config.yaml
n_layer: 10
d_model: 896
n_head: 4
n_kv_head: 4
head_dim: 128
d_mlp: 3584
vocab_size: 21473
activation: "squared_relu"
norm: "rmsnorm"
norm_place: "pre"
norm_eps: 1e-05
positions: "rope"
rope_base: 10000.0
rope_fraction: 0.5
qk_norm: true
attn_scale: 0.12
bias: "none"
tie_embeddings: false
parallel_block: false
extras: ["some layers without positions", "local attention windows", "value embeddings", "norms scaled by depth"]
init: "normal"
init_std_qkv: 0.0143
init_std_o: 0.00424
init_std_up: 0.0143
init_std_down: 0.0016
optimizer: "adamw"
lr: 0.000538
beta1: 0.9
beta2: 0.95
weight_decay: 0.0
lr_head: 0.0037
grad_clip: 1.0
warmup_steps: 413
schedule: "wsd"
decay_fraction: 0.643
decay_shape: "linear"
final_lr_fraction: 0.05
batch_tokens: [65536, 131072, 262144]
seq_len: 2048
doc_mask: true
z_loss: 0.001
train_tokens: 814700000
steps: 5800
dataset: "wikipedia_en"
Each number is 200 + 30 x the weight over its row's rms, rounded and kept within 0 to 999. Layers, rows and columns count from 0. The size before them is the row's rms in percent of the matrix's.

# layer 7 attention key, 512x896, rms 0.0438, rows 364-488, columns 504-559
095,213,196,195,214,195,191,166,213,229,175,215,171,196,192,241,180,197,190,161,236,228,192,206,184,202,190,183,171,200,210,208,213,193,209,147,217,191,206,164,178,188,178,174,222,178,198,181,236,222,256,266,199,180,240,216,195
092,168,159,239,221,240,181,211,213,170,204,207,217,236,208,197,142,206,193,206,215,133,180,216,144,193,145,173,169,170,174,219,225,225,181,215,156,180,205,198,251,204,225,196,215,159,199,234,175,175,243,207,224,180,196,232,174
097,227,169,215,212,190,212,159,245,236,203,178,243,221,198,123,183,146,183,177,196,228,175,195,169,252,186,218,233,290,256,173,242,218,217,191,188,253,269,184,275,199,195,194,227,273,232,197,199,185,198,205,236,160,208,174,224
101,188,184,216,197,229,186,229,201,193,190,206,245,130,141,192,192,147,245,165,232,195,175,187,203,186,254,167,179,232,185,168,202,197,198,245,178,180,190,214,197,147,187,182,137,180,227,213,295,236,217,174,238,214,179,243,214
097,179,192,227,235,200,359,249,202,226,216,251,237,215,188,199,186,263,198,241,185,156,199,181,184,210,155,225,182,215,204,203,200,181,212,221,236,196,165,196,202,222,182,192,170,232,216,208,160,181,201,189,203,164,215,174,226
104,260,208,220,125,198,281,234,205,188,208,229,147,194,176,208,214,230,244,171,264,136,191,185,190,221,173,176,175,228,205,176,205,201,192,219,246,242,192,172,183,195,174,213,176,181,180,185,203,186,216,196,217,206,180,228,209
091,191,166,172,209,166,235,210,220,204,191,172,189,198,172,205,249,189,208,190,233,200,114,222,236,166,239,172,222,221,204,149,234,250,159,198,208,209,156,182,226,158,206,201,200,221,200,202,152,237,108,211,226,192,230,152,178
102,199,179,199,144,235,181,210,220,130,178,204,222,261,207,163,149,207,223,223,220,181,190,207,188,195,227,232,186,213,230,184,166,248,184,155,180,199,254,226,200,220,151,182,197,180,206,243,210,237,202,187,218,199,207,222,201
087,210,184,170,172,210,149,152,214,235,173,170,182,247,181,217,219,202,218,211,215,236,198,136,239,196,172,176,227,156,226,190,239,173,202,157,202,244,239,162,221,209,150,214,266,267,232,243,181,168,222,215,248,197,177,212,189
100,201,224,201,181,223,166,177,228,178,193,237,251,189,181,184,218,223,190,247,229,247,248,218,186,240,179,201,188,180,220,220,207,145,175,175,230,200,197,115,212,174,209,183,226,236,214,139,232,218,235,190,199,203,206,175,237
084,209,222,152,170,214,221,190,194,190,232,203,173,239,201,224,230,245,198,217,195,221,202,185,259,238,170,183,206,170,265,156,184,187,172,165,204,181,213,180,163,211,235,200,167,225,199,179,182,226,124,231,185,168,222,190,168
096,193,204,155,205,178,237,225,227,226,182,203,197,122,215,219,235,247,188,208,187,187,222,232,200,228,214,195,217,167,131,194,209,178,212,279,259,198,209,200,253,195,260,226,227,223,181,213,168,204,157,186,176,188,189,191,240
097,168,191,244,194,198,167,187,184,178,217,160,199,180,223,168,193,171,210,145,136,240,266,207,210,240,247,209,162,255,181,187,108,222,198,186,196,192,241,239,248,246,212,171,178,210,228,214,202,227,226,186,241,235,175,185,228
095,191,234,188,199,182,276,173,259,194,225,251,210,201,174,223,182,213,194,172,227,157,189,194,236,147,220,204,209,199,204,186,179,248,222,214,178,210,219,186,195,236,250,220,177,218,161,219,208,180,161,218,211,163,219,199,186
091,179,234,166,195,185,131,179,194,210,176,230,175,246,190,226,201,184,196,214,225,226,181,172,227,202,237,249,227,108,217,205,193,183,125,200,195,209,225,155,169,186,222,197,242,230,194,241,195,234,176,220,186,200,205,190,183
097,189,169,195,214,215,229,214,174,179,219,221,162,192,229,215,209,165,203,210,199,221,150,218,223,213,213,178,200,250,167,165,244,226,219,194,219,214,145,214,177,176,185,156,188,198,174,175,186,195,225,183,187,236,226,170,187
088,194,239,196,245,265,215,246,194,200,207,167,220,119,243,208,202,182,198,183,224,205,215,219,122,188,179,202,194,235,164,236,153,184,219,169,219,245,148,198,272,217,179,186,197,157,183,188,224,210,240,209,178,239,215,174,167
086,209,196,162,163,169,210,245,221,196,208,197,204,159,170,189,192,184,192,179,156,197,170,237,206,190,226,176,192,235,185,189,178,218,226,193,192,228,167,266,234,218,176,215,217,198,225,209,219,217,255,204,214,202,136,239,208
093,237,185,185,206,210,203,239,198,157,189,207,259,138,175,245,233,198,168,189,203,158,225,200,149,138,204,218,192,100,174,171,202,201,206,255,232,143,178,185,212,198,196,276,221,202,173,156,252,187,216,216,163,220,186,190,201
103,200,171,192,222,190,243,205,184,223,188,252,234,148,181,229,227,174,195,206,204,150,199,234,222,152,204,207,176,114,158,134,234,191,251,232,204,155,169,181,195,210,203,221,160,158,227,193,195,243,166,158,203,185,218,188,219
062,224,202,206,181,221,203,206,249,226,205,215,176,170,144,186,209,175,212,214,166,254,245,176,219,162,170,180,211,219,196,220,252,189,208,137,185,223,249,168,243,200,198,159,181,167,227,201,154,196,164,205,249,145,184,225,189
062,202,168,232,231,208,173,242,164,197,179,212,169,149,196,181,171,242,212,203,206,212,213,232,185,167,180,246,224,248,170,188,205,217,194,207,219,200,206,225,190,215,139,189,243,226,227,129,182,250,214,173,157,166,204,134,179
062,228,245,187,236,244,222,201,144,252,203,185,207,218,210,202,156,196,180,210,215,191,200,230,198,279,179,253,197,248,207,212,223,198,167,222,248,123,177,258,202,236,251,237,211,183,140,131,168,229,195,199,189,229,238,220,207
066,208,217,213,243,210,234,202,220,201,196,124,213,210,165,237,197,189,195,226,223,175,194,189,223,220,164,190,205,199,178,236,198,247,217,178,211,205,152,240,167,225,214,218,265,222,232,216,257,168,227,218,131,155,250,200,188
063,207,229,194,216,203,205,164,189,100,176,199,240,183,178,261,221,248,214,172,185,208,232,219,291,185,237,217,180,167,214,225,199,203,182,195,172,241,140,221,199,164,166,225,189,229,146,215,155,183,217,204,256,172,204,174,192
059,218,244,233,195,229,207,203,217,171,185,234,211,168,195,199,215,189,230,217,202,189,182,214,221,173,171,231,181,172,236,202,207,207,206,122,186,153,183,212,215,224,184,213,229,195,130,188,184,140,167,188,174,173,179,242,247
052,188,186,183,149,176,214,213,196,186,166,162,184,166,189,184,224,154,209,206,197,184,199,202,150,182,173,144,249,262,183,223,205,146,212,153,230,206,218,230,233,266,177,170,237,183,220,228,182,211,152,236,218,171,176,193,199
058,241,186,168,204,207,243,182,258,197,193,167,224,194,187,150,139,179,218,224,192,151,190,202,155,175,198,224,208,220,152,260,253,217,195,235,228,196,230,194,214,208,181,193,210,222,208,172,217,206,227,181,266,186,210,248,183
045,231,208,182,239,199,213,239,210,189,243,198,183,282,222,180,165,249,163,200,170,194,198,209,266,241,168,213,208,185,209,213,206,206,207,221,184,220,223,173,167,225,181,131,187,208,206,206,213,185,247,194,227,223,241,202,203
054,222,205,220,194,194,203,229,153,217,236,201,168,179,207,273,211,247,210,253,226,250,178,231,186,196,155,223,147,210,166,197,198,178,215,153,163,247,267,184,213,205,247,205,210,189,208,243,189,141,178,198,184,200,190,214,247
046,163,252,201,221,183,182,207,254,182,195,157,226,207,184,181,183,195,171,248,163,217,192,153,270,170,181,242,223,246,162,195,223,202,208,228,243,206,215,198,249,235,222,199,191,224,201,218,222,179,236,217,199,215,203,190,202
053,220,179,244,212,239,211,227,154,175,196,235,221,192,270,219,190,231,227,166,217,187,189,187,218,223,127,210,185,212,205,160,145,213,184,172,180,197,231,207,218,211,211,229,239,252,223,170,198,237,201,231,174,213,201,208,229
049,156,171,217,141,156,187,169,195,181,208,185,200,195,199,162,201,200,202,232,238,202,162,232,212,197,231,185,214,160,190,202,199,235,237,231,208,216,193,235,219,160,113,173,172,190,126,204,176,219,172,126,194,220,113,202,141
048,199,245,184,227,194,187,203,279,180,275,187,244,234,178,197,154,187,171,184,180,200,214,186,243,187,227,201,218,258,168,178,256,192,192,178,207,188,184,176,236,201,187,196,157,206,205,213,210,208,230,228,197,230,241,149,188
051,191,185,198,168,143,214,210,206,156,184,189,182,178,188,140,180,200,183,198,210,229,132,224,169,189,224,180,228,129,206,200,251,235,176,214,220,157,158,179,210,187,171,174,258,177,189,170,172,179,207,174,197,186,188,121,147
047,239,211,192,227,178,234,194,250,196,243,210,224,243,175,224,187,187,198,210,158,230,202,195,275,224,199,233,167,218,153,187,210,182,228,209,201,179,191,200,186,157,261,172,177,201,191,202,210,204,219,208,188,260,285,268,202
047,205,219,201,218,197,170,199,174,191,204,226,199,208,188,226,253,187,239,188,204,150,210,233,145,195,216,192,209,220,249,220,155,221,232,210,174,222,190,206,154,195,144,159,202,202,200,208,165,232,184,200,194,165,152,174,180
052,151,195,157,178,164,192,208,232,180,165,169,269,188,192,169,160,216,182,195,212,177,204,204,220,176,231,227,218,172,188,198,225,240,165,200,221,236,168,172,258,215,183,171,183,235,195,197,213,204,152,162,229,193,187,176,218
046,183,178,170,188,210,197,197,137,244,199,269,165,160,186,227,222,215,227,159,194,138,215,213,202,212,193,177,176,234,198,171,155,153,196,245,219,180,249,214,135,218,188,224,214,218,163,257,183,187,191,257,176,143,163,261,153
052,139,210,216,202,210,179,176,198,171,176,180,175,200,234,162,199,199,170,178,225,200,198,235,169,175,194,225,237,178,197,181,133,248,201,193,219,217,176,170,178,218,125,225,179,192,228,197,177,207,194,184,187,173,122,140,196
052,211,205,177,204,197,197,207,237,173,216,176,183,235,161,151,136,150,144,164,215,237,167,144,221,193,181,196,188,184,183,216,220,223,176,167,190,181,206,183,229,194,217,217,184,214,233,200,218,150,208,200,175,210,202,194,228
054,208,243,210,279,212,189,183,169,185,236,254,131,241,207,170,212,195,238,228,196,185,202,202,156,196,173,159,166,234,226,212,200,167,207,180,147,165,185,172,192,243,186,239,213,158,207,219,190,184,215,245,177,204,217,285,217
050,277,180,165,168,264,218,247,231,259,231,216,198,213,163,220,207,206,217,203,195,194,220,168,186,162,195,180,215,167,192,183,228,196,215,181,203,216,220,196,180,213,281,198,188,243,162,173,233,189,196,207,244,219,261,274,185
048,200,212,201,216,229,171,182,195,216,177,217,177,182,209,233,196,223,251,218,210,142,208,214,162,168,214,171,184,203,233,221,158,179,231,224,197,197,198,211,149,209,157,172,195,186,188,229,235,212,172,186,238,187,162,242,208
058,192,229,207,226,174,232,210,280,220,201,179,236,205,188,138,199,205,147,194,223,278,179,237,230,168,230,193,233,167,174,231,207,227,181,198,226,172,197,198,268,151,234,201,212,178,202,188,215,202,157,169,154,170,205,167,194
066,220,200,225,237,184,205,196,207,171,200,200,250,205,195,194,223,188,250,188,186,212,237,159,266,234,150,203,184,207,240,178,246,178,193,208,185,192,206,199,188,204,260,205,205,220,192,242,239,190,207,212,212,260,250,265,220
058,232,256,207,185,215,235,233,174,218,212,220,147,203,218,184,197,162,210,217,176,214,236,208,216,183,200,192,162,198,172,211,207,190,198,191,174,203,247,189,163,123,238,180,196,196,164,238,191,217,178,205,230,247,217,228,195
060,184,146,209,187,247,162,188,176,179,224,241,204,188,226,221,260,234,279,238,174,182,188,188,191,214,194,196,173,220,182,185,188,172,222,271,164,244,175,202,125,231,183,188,153,149,161,246,217,178,211,206,231,222,196,243,166
063,227,252,190,185,175,257,190,199,216,223,214,203,218,180,190,196,167,195,180,232,247,232,232,184,249,170,225,235,161,190,253,216,188,229,181,183,210,198,217,207,216,300,203,202,200,206,224,237,212,177,217,174,205,213,263,189
062,195,235,235,214,200,183,206,177,218,191,220,181,251,179,242,183,188,245,214,235,183,222,170,177,195,201,204,141,208,182,218,206,213,153,131,163,197,189,240,111,222,190,161,191,254,191,218,215,212,201,181,292,238,146,271,219
055,203,163,175,201,193,222,168,189,187,170,186,234,206,196,171,102,156,190,195,227,155,206,188,246,209,226,135,233,147,242,188,202,208,223,176,248,173,243,222,169,188,220,197,199,211,237,164,227,159,223,207,234,230,197,241,249
057,192,252,185,190,180,234,239,237,216,203,204,186,195,177,200,127,198,179,198,208,205,211,188,232,189,173,185,216,206,204,189,175,173,168,166,185,154,242,226,246,210,195,213,211,207,195,217,194,186,247,256,209,167,219,185,238
072,158,217,210,195,188,201,188,222,197,176,179,237,197,201,139,164,191,146,189,198,186,171,235,195,148,220,239,228,175,208,183,149,187,174,152,210,210,204,200,198,156,125,192,234,199,243,181,174,199,223,142,167,149,173,163,201
069,232,150,224,180,197,234,201,221,190,171,170,208,175,194,167,217,204,158,218,198,255,183,204,194,207,194,207,241,133,205,248,201,260,181,163,193,214,197,206,213,180,157,231,208,242,264,178,209,206,206,175,161,186,204,193,197
076,193,186,160,290,204,216,188,195,218,210,183,213,223,191,143,143,132,174,159,214,170,231,196,230,166,201,156,221,159,219,191,227,219,256,159,205,245,221,230,218,150,218,152,186,183,229,183,224,183,216,174,196,217,186,200,219
074,219,221,210,240,242,225,140,247,181,195,232,213,260,170,187,208,186,197,209,228,206,173,202,201,203,178,200,161,230,208,172,191,227,204,198,190,168,125,193,197,166,150,228,179,168,209,166,183,214,195,176,193,218,191,193,208
074,206,175,219,167,153,214,195,255,202,212,171,224,143,189,209,188,195,159,208,181,203,183,228,176,229,247,231,250,168,235,226,215,213,192,263,167,268,148,197,205,187,228,180,208,169,210,221,177,194,231,217,184,170,220,179,234
077,239,238,237,228,189,173,197,192,253,190,207,205,147,184,185,166,190,229,138,232,210,223,201,188,196,155,204,174,220,222,254,196,219,175,205,210,210,209,214,232,200,227,229,212,216,155,198,258,164,197,188,174,215,212,176,197
071,242,190,172,220,212,206,198,216,263,175,206,225,254,180,190,188,260,257,183,219,169,214,213,208,174,201,165,194,255,202,185,209,214,232,193,226,184,200,204,221,221,194,142,200,227,213,181,217,186,212,226,218,194,201,235,164
091,147,157,213,190,197,177,260,209,181,240,254,198,186,224,210,225,231,240,128,174,205,234,205,201,135,240,203,169,199,235,149,223,183,150,193,179,205,206,211,167,219,187,227,176,213,216,217,210,235,211,175,213,224,209,169,217
097,189,202,184,202,249,202,258,190,179,244,229,217,226,209,175,228,180,192,152,213,183,195,181,240,190,254,231,160,248,175,141,209,185,166,223,174,210,205,178,190,138,208,178,217,210,200,265,223,240,231,229,206,213,167,218,182
093,176,214,186,155,227,175,154,205,241,175,196,198,182,222,165,192,201,152,173,165,156,199,205,215,248,203,214,265,186,234,180,197,231,201,254,201,226,221,205,219,208,213,218,167,186,213,198,191,195,164,184,151,201,235,163,211
109,168,247,219,209,265,248,174,225,222,175,173,197,134,166,199,248,204,204,162,172,171,210,172,190,195,175,242,248,196,151,210,181,225,223,205,188,213,213,196,190,183,199,181,239,228,181,191,178,215,182,218,256,229,198,236,190
105,185,137,242,215,196,217,186,217,256,145,193,224,192,162,211,236,210,219,238,152,180,178,267,252,218,143,265,210,247,204,204,160,213,226,206,212,225,145,186,187,202,185,206,222,197,220,187,192,212,176,221,205,151,256,199,248
113,181,230,173,146,210,202,189,216,211,198,168,136,206,171,215,185,190,206,209,194,104,239,189,183,215,243,173,240,193,163,179,244,198,207,211,155,215,211,215,197,233,195,239,163,213,186,249,186,233,194,211,208,150,246,180,227
093,200,136,218,138,200,247,166,229,192,213,211,161,232,183,179,205,156,154,202,197,114,215,207,171,242,194,211,245,194,194,240,260,173,236,257,222,199,240,235,239,199,187,196,191,207,226,211,206,176,142,232,141,256,164,231,280
131,220,172,194,196,251,258,230,280,166,149,207,222,160,139,188,198,115,198,207,209,194,202,220,178,216,217,141,250,202,184,219,236,216,205,242,173,211,212,207,191,194,144,157,208,185,244,165,218,172,135,146,242,183,163,288,186
106,221,204,173,216,191,196,227,129,162,161,216,186,157,198,185,193,201,209,159,220,131,200,228,229,193,209,218,211,183,199,203,217,237,277,221,273,142,156,212,193,231,235,242,184,187,166,211,191,208,179,207,236,176,188,180,195
107,159,177,187,216,204,237,229,225,220,231,202,238,200,162,143,167,188,207,163,228,259,224,216,139,161,136,206,150,244,206,234,176,215,235,188,217,236,227,155,202,209,207,242,226,192,184,202,267,198,200,202,187,191,191,191,192
111,138,229,199,194,218,231,253,219,205,196,218,188,162,231,224,233,198,183,277,219,206,231,229,189,224,189,254,207,127,203,190,247,206,267,143,162,149,204,192,168,247,263,198,231,206,231,207,252,204,180,225,199,216,233,184,216
102,192,163,196,281,217,207,192,198,225,205,186,186,197,213,154,231,166,186,193,172,183,229,167,213,197,205,213,132,203,212,182,207,264,189,212,181,180,226,247,220,175,173,191,163,210,219,186,206,199,213,197,227,208,158,160,205
117,182,167,215,185,175,198,156,232,231,206,197,217,178,158,176,208,190,206,228,212,153,211,182,193,169,241,225,168,204,249,169,193,160,134,202,195,223,198,262,167,187,188,168,177,158,222,232,201,209,177,224,171,178,213,220,178
122,162,222,181,156,150,214,176,194,212,226,237,241,234,180,136,183,241,211,198,154,153,175,215,209,249,130,198,156,186,188,186,226,249,245,188,190,190,189,231,194,179,177,237,174,245,160,213,154,207,236,191,214,227,178,200,192
125,208,241,197,170,196,243,188,233,149,218,158,191,199,190,217,191,234,216,184,192,228,172,148,160,220,161,265,197,208,183,173,179,168,186,257,200,251,159,241,237,137,171,163,193,233,201,187,187,163,173,224,254,122,150,179,147
126,215,266,181,157,213,189,201,218,181,204,215,152,217,208,193,246,188,169,168,235,266,217,179,218,204,221,198,193,253,189,185,205,215,241,207,166,223,172,196,244,150,122,164,150,261,156,198,144,197,139,235,197,202,225,168,157
087,202,220,182,173,157,185,191,221,162,212,210,204,151,196,208,166,275,155,210,187,279,201,175,195,183,200,158,200,181,182,240,212,229,198,226,230,201,232,202,243,206,178,225,217,195,178,223,107,185,204,168,188,213,211,207,209
114,174,228,198,222,217,188,180,204,291,178,185,203,253,254,239,179,213,227,194,181,210,209,152,172,164,209,189,204,215,246,154,193,183,209,170,188,205,163,176,169,139,211,154,219,212,175,223,217,213,212,168,261,176,223,160,206
116,222,194,221,189,228,198,245,229,165,181,203,223,204,181,203,221,184,214,195,192,296,193,215,230,175,180,257,192,201,178,190,240,224,169,179,229,225,196,220,222,177,131,186,196,153,266,265,260,221,165,160,163,184,160,215,186
117,233,162,212,186,220,207,186,182,218,148,217,197,208,217,181,159,215,218,190,160,196,173,164,174,151,187,241,188,151,161,216,194,239,225,175,198,256,160,177,202,188,215,192,179,207,185,193,230,213,215,244,223,211,190,168,185
122,182,233,209,179,167,221,229,166,225,192,152,260,159,225,217,208,250,204,235,184,214,218,269,198,198,244,159,197,212,206,196,163,190,187,211,225,173,157,204,196,230,143,227,221,218,189,225,192,222,219,169,204,210,198,261,181
111,266,206,194,210,192,272,200,172,221,274,210,222,216,200,148,217,236,182,272,224,191,252,246,230,230,235,215,196,255,227,201,213,181,227,246,245,182,164,232,230,180,205,190,225,195,224,175,144,191,203,228,160,183,232,244,227
087,173,179,244,182,161,172,227,236,235,210,213,185,228,218,190,171,224,192,269,185,253,200,209,213,191,244,231,229,214,240,226,175,210,182,200,247,172,172,244,227,211,236,224,240,177,198,183,120,173,156,184,197,152,241,262,207
111,176,205,216,258,207,185,194,159,159,256,214,186,237,206,179,197,174,210,203,202,207,188,204,197,207,161,256,205,167,176,200,264,181,188,183,196,159,220,192,170,200,175,243,165,202,186,195,205,200,224,136,207,175,195,191,251
123,179,216,173,184,231,190,240,210,227,204,205,168,175,187,257,196,170,199,184,185,113,191,213,202,250,203,223,209,172,191,169,276,218,220,256,181,206,208,187,177,230,212,240,180,193,227,244,185,210,185,210,216,201,251,192,210
125,165,188,253,201,185,175,202,152,217,228,260,207,206,285,171,205,228,206,212,174,180,258,188,176,202,222,178,202,186,258,186,145,234,231,205,152,261,178,199,194,222,222,195,152,218,247,116,233,226,164,224,127,188,177,141,256
124,178,248,139,157,216,224,188,170,197,217,180,246,215,211,221,223,120,184,202,238,229,188,168,180,221,237,182,183,166,187,217,214,177,190,212,222,181,203,163,214,192,214,188,172,163,222,177,201,178,165,269,177,173,192,246,206
116,234,178,197,149,189,196,211,180,194,184,155,180,203,206,194,189,201,173,197,208,272,220,250,245,178,179,152,223,173,143,211,215,188,240,134,216,138,243,189,201,274,174,152,226,169,233,200,233,260,179,170,133,182,171,198,165
078,196,202,240,179,206,194,207,205,230,204,196,219,271,201,245,217,159,189,170,212,265,189,195,192,214,207,223,180,230,189,248,220,188,191,167,139,244,163,185,184,195,193,194,189,198,193,259,208,193,197,182,262,198,236,221,167
115,176,178,194,220,145,218,206,182,211,163,237,223,184,213,163,178,195,222,193,203,209,229,117,185,161,217,215,176,189,188,217,179,198,177,211,247,175,252,189,226,184,225,264,153,143,164,168,201,233,223,182,242,218,179,168,294
141,186,218,189,228,216,133,236,183,272,235,215,148,241,155,174,254,180,220,240,191,220,190,210,161,175,185,211,193,262,118,179,219,192,145,238,182,168,252,232,189,226,199,164,211,252,238,195,177,239,168,204,165,203,182,167,178
135,187,208,231,193,189,217,211,210,241,205,225,197,117,207,218,193,170,176,185,190,264,213,235,190,175,194,171,201,253,134,211,198,184,255,195,236,144,181,186,211,221,200,239,188,232,159,266,195,224,199,230,239,252,120,220,212
113,181,222,143,203,155,228,186,241,231,229,170,244,215,184,204,207,176,179,133,223,224,256,171,200,194,183,221,237,205,168,182,199,217,205,113,183,215,205,243,209,172,259,212,184,168,161,250,223,170,210,198,222,159,252,222,182
097,198,175,214,230,172,181,169,176,209,234,225,148,135,202,216,204,178,225,179,159,236,210,209,241,198,293,230,197,243,229,173,145,187,188,219,209,261,193,207,163,197,248,203,178,218,238,205,195,223,223,197,110,259,191,198,179
111,220,203,218,222,176,195,233,196,194,251,190,168,250,207,210,175,250,167,238,215,215,192,208,166,198,247,221,205,209,224,232,264,218,220,249,163,229,181,202,200,210,190,188,216,274,244,272,174,283,201,256,163,220,211,211,195
091,200,183,207,155,220,208,219,240,202,232,192,210,208,113,189,189,229,199,201,172,271,238,178,171,229,216,168,189,185,154,221,206,206,205,222,208,159,222,214,209,167,151,165,237,218,155,191,172,232,126,174,223,209,250,218,155
099,175,133,141,141,186,161,222,236,230,232,169,193,202,202,261,211,161,178,188,221,177,179,188,237,215,250,204,167,185,242,203,145,193,207,225,156,278,197,213,162,193,198,216,184,232,173,212,220,180,182,178,170,171,200,119,203
113,219,223,172,245,245,244,202,169,178,172,186,251,171,192,240,206,197,208,217,172,180,178,180,211,217,263,253,222,174,210,198,154,236,182,157,190,206,185,178,213,213,138,232,160,159,222,274,209,209,181,173,172,239,108,172,176
119,199,195,205,229,217,180,185,161,193,240,232,197,214,195,189,176,188,205,131,219,225,182,174,206,192,196,228,192,214,188,173,190,185,196,228,228,175,159,222,218,186,271,194,201,173,158,184,158,166,214,199,196,225,215,187,178
114,181,267,226,180,213,244,108,220,145,182,156,230,189,152,209,194,170,190,188,189,214,208,169,267,205,98,208,221,145,191,201,208,157,159,150,134,149,170,180,224,164,189,179,206,239,245,227,250,155,223,212,220,200,195,213,202
109,238,222,173,209,186,215,227,214,303,173,186,191,212,176,199,175,225,152,203,223,211,205,187,151,224,229,167,268,207,199,210,177,211,186,187,211,169,169,170,195,182,171,188,223,183,186,179,197,197,215,221,186,189,224,216,190
128,195,290,194,210,273,210,234,150,220,222,189,249,224,176,242,211,228,169,213,182,234,227,172,177,232,203,171,200,204,216,180,211,191,174,251,232,129,172,247,177,193,159,171,306,243,203,190,214,194,168,204,133,215,248,180,157
104,195,165,195,181,171,191,159,189,262,218,230,195,191,205,225,181,212,182,185,207,196,211,210,214,229,172,211,149,267,212,234,213,226,166,176,173,180,220,172,219,174,215,180,201,229,231,215,172,277,207,226,162,250,164,193,173
111,208,179,146,241,209,193,190,207,206,137,249,205,184,216,196,205,180,195,226,241,102,181,187,170,219,142,271,203,193,225,185,214,207,202,214,200,174,218,225,187,230,242,184,127,192,132,201,282,171,208,213,200,208,188,190,220
117,209,177,217,283,203,224,219,189,236,222,161,185,206,222,220,218,140,185,200,245,161,193,241,197,188,193,192,207,240,183,212,186,180,173,172,202,236,216,242,187,202,217,256,211,226,216,237,235,227,211,190,167,219,242,191,199
114,201,174,189,160,219,212,179,221,183,183,128,191,223,253,319,181,161,209,218,158,229,203,159,218,264,177,190,236,177,182,201,136,190,207,225,202,178,168,155,200,179,163,221,220,187,249,226,161,274,225,251,249,160,254,201,184
129,226,221,165,217,220,183,227,176,243,187,210,178,182,187,252,218,151,179,185,219,223,195,250,237,213,177,208,192,199,170,148,212,202,211,166,178,234,199,211,227,227,203,194,185,181,187,242,255,275,174,221,171,175,215,240,158
094,222,235,158,219,190,174,181,236,223,185,195,248,199,163,149,171,145,226,185,232,203,196,213,166,214,185,253,250,219,195,230,176,169,210,189,172,264,152,239,199,174,102,225,167,164,237,231,194,176,196,148,311,172,218,261,224
115,191,252,189,238,135,141,193,176,243,180,116,178,203,181,192,209,175,168,218,224,229,177,188,204,177,184,197,207,155,203,194,150,204,174,158,232,122,164,172,176,134,212,216,199,213,227,203,230,187,188,163,202,226,251,259,194
125,189,169,211,260,155,264,233,194,190,196,220,212,189,201,183,223,137,171,227,217,157,247,169,136,230,230,156,211,190,216,221,292,173,212,154,256,184,228,220,184,247,256,222,193,172,230,199,178,194,211,188,172,184,261,242,235
117,207,218,215,164,199,146,165,215,191,226,225,195,252,231,193,217,182,211,160,215,270,226,207,183,171,119,168,210,240,159,210,200,172,209,145,195,194,209,141,209,201,181,202,223,168,205,197,209,201,161,205,180,134,186,195,229
125,177,224,200,163,213,193,216,196,173,173,182,274,197,160,216,176,162,212,155,186,167,204,209,177,198,148,196,215,244,229,210,161,232,276,212,139,198,229,185,175,176,200,246,246,212,182,218,218,165,253,234,150,178,235,220,144
096,185,159,250,188,200,187,175,214,190,184,197,243,205,143,197,202,246,254,158,247,191,222,230,182,201,177,203,195,138,247,251,155,216,170,158,226,160,199,175,214,206,234,201,248,234,181,204,187,126,200,205,178,186,161,189,209
103,189,223,202,207,189,176,187,214,232,195,162,203,210,227,140,170,180,149,188,206,169,219,222,123,244,146,214,228,264,212,233,226,248,202,151,235,185,222,226,259,192,188,254,235,221,216,244,182,223,184,188,160,192,213,183,240
094,189,193,228,216,195,188,204,194,208,190,184,182,147,185,216,199,236,144,196,180,230,212,217,180,214,206,221,222,200,216,223,203,237,197,227,250,231,196,234,216,214,180,221,234,206,206,226,176,179,188,204,167,203,226,185,190
126,178,271,183,169,229,177,199,170,206,221,216,222,165,269,155,210,233,173,239,206,155,192,217,175,218,267,242,164,240,186,212,188,196,168,172,242,181,210,201,194,170,243,212,238,207,184,221,178,220,178,207,207,207,197,227,231
122,216,216,174,159,204,229,222,206,198,141,207,228,212,195,179,225,224,217,149,214,238,232,237,206,192,213,211,180,169,208,204,209,208,193,101,239,192,200,174,179,193,140,197,196,181,206,233,164,225,173,195,209,189,159,244,158
124,171,226,177,207,262,189,263,137,167,184,156,196,252,150,242,228,212,184,169,212,171,160,201,192,227,186,173,217,188,165,213,232,237,179,167,166,203,195,234,178,239,244,191,255,185,190,244,244,200,236,216,229,217,259,245,235
109,164,212,172,195,215,216,217,207,246,204,200,230,198,169,186,180,218,199,218,170,249,222,219,160,232,203,136,215,191,226,245,139,168,231,207,197,201,187,214,212,255,171,191,179,246,206,158,237,125,196,220,221,210,199,222,222
129,147,206,182,199,156,161,202,230,187,168,269,155,207,229,177,184,252,197,186,211,196,191,211,239,209,272,191,187,213,221,191,183,166,192,212,187,220,183,219,194,173,166,234,219,239,154,224,220,166,208,206,235,183,202,215,176
097,206,211,219,182,226,188,199,196,191,240,190,181,203,164,212,178,198,189,194,185,197,251,184,218,196,206,172,247,217,190,249,248,170,242,179,187,241,258,182,295,204,194,226,196,115,220,176,137,221,203,198,208,198,160,236,199
122,155,195,195,195,158,213,171,184,190,225,209,214,152,182,204,175,197,183,205,191,230,235,202,242,221,276,155,220,191,241,207,128,219,235,230,224,223,167,191,216,222,206,212,200,149,219,175,205,229,187,168,172,216,226,209,183
095,215,208,253,213,204,198,168,231,164,228,253,188,187,247,231,197,211,217,223,184,218,191,239,223,203,252,144,237,195,220,203,160,209,187,215,209,280,141,170,150,184,159,235,123,208,167,180,179,162,217,169,187,195,171,239,123
116,158,262,220,182,231,279,221,197,229,204,199,225,136,143,196,145,208,141,243,193,292,180,199,229,197,227,149,206,202,192,159,192,248,156,218,189,170,236,184,177,197,169,193,208,192,207,236,214,177,150,198,169,202,167,141,176
123,166,199,246,162,169,190,253,222,200,160,207,208,215,228,222,207,236,220,181,170,189,227,248,229,183,208,196,161,171,208,208,208,220,235,192,176,193,247,227,188,222,195,187,174,185,164,169,200,182,148,175,262,245,162,170,275
123,158,231,186,255,211,210,149,218,194,239,226,188,238,195,210,221,174,196,245,168,220,179,216,210,209,174,192,164,183,200,229,205,204,185,162,189,231,204,212,209,218,259,187,243,225,231,214,218,209,180,215,125,213,177,231,223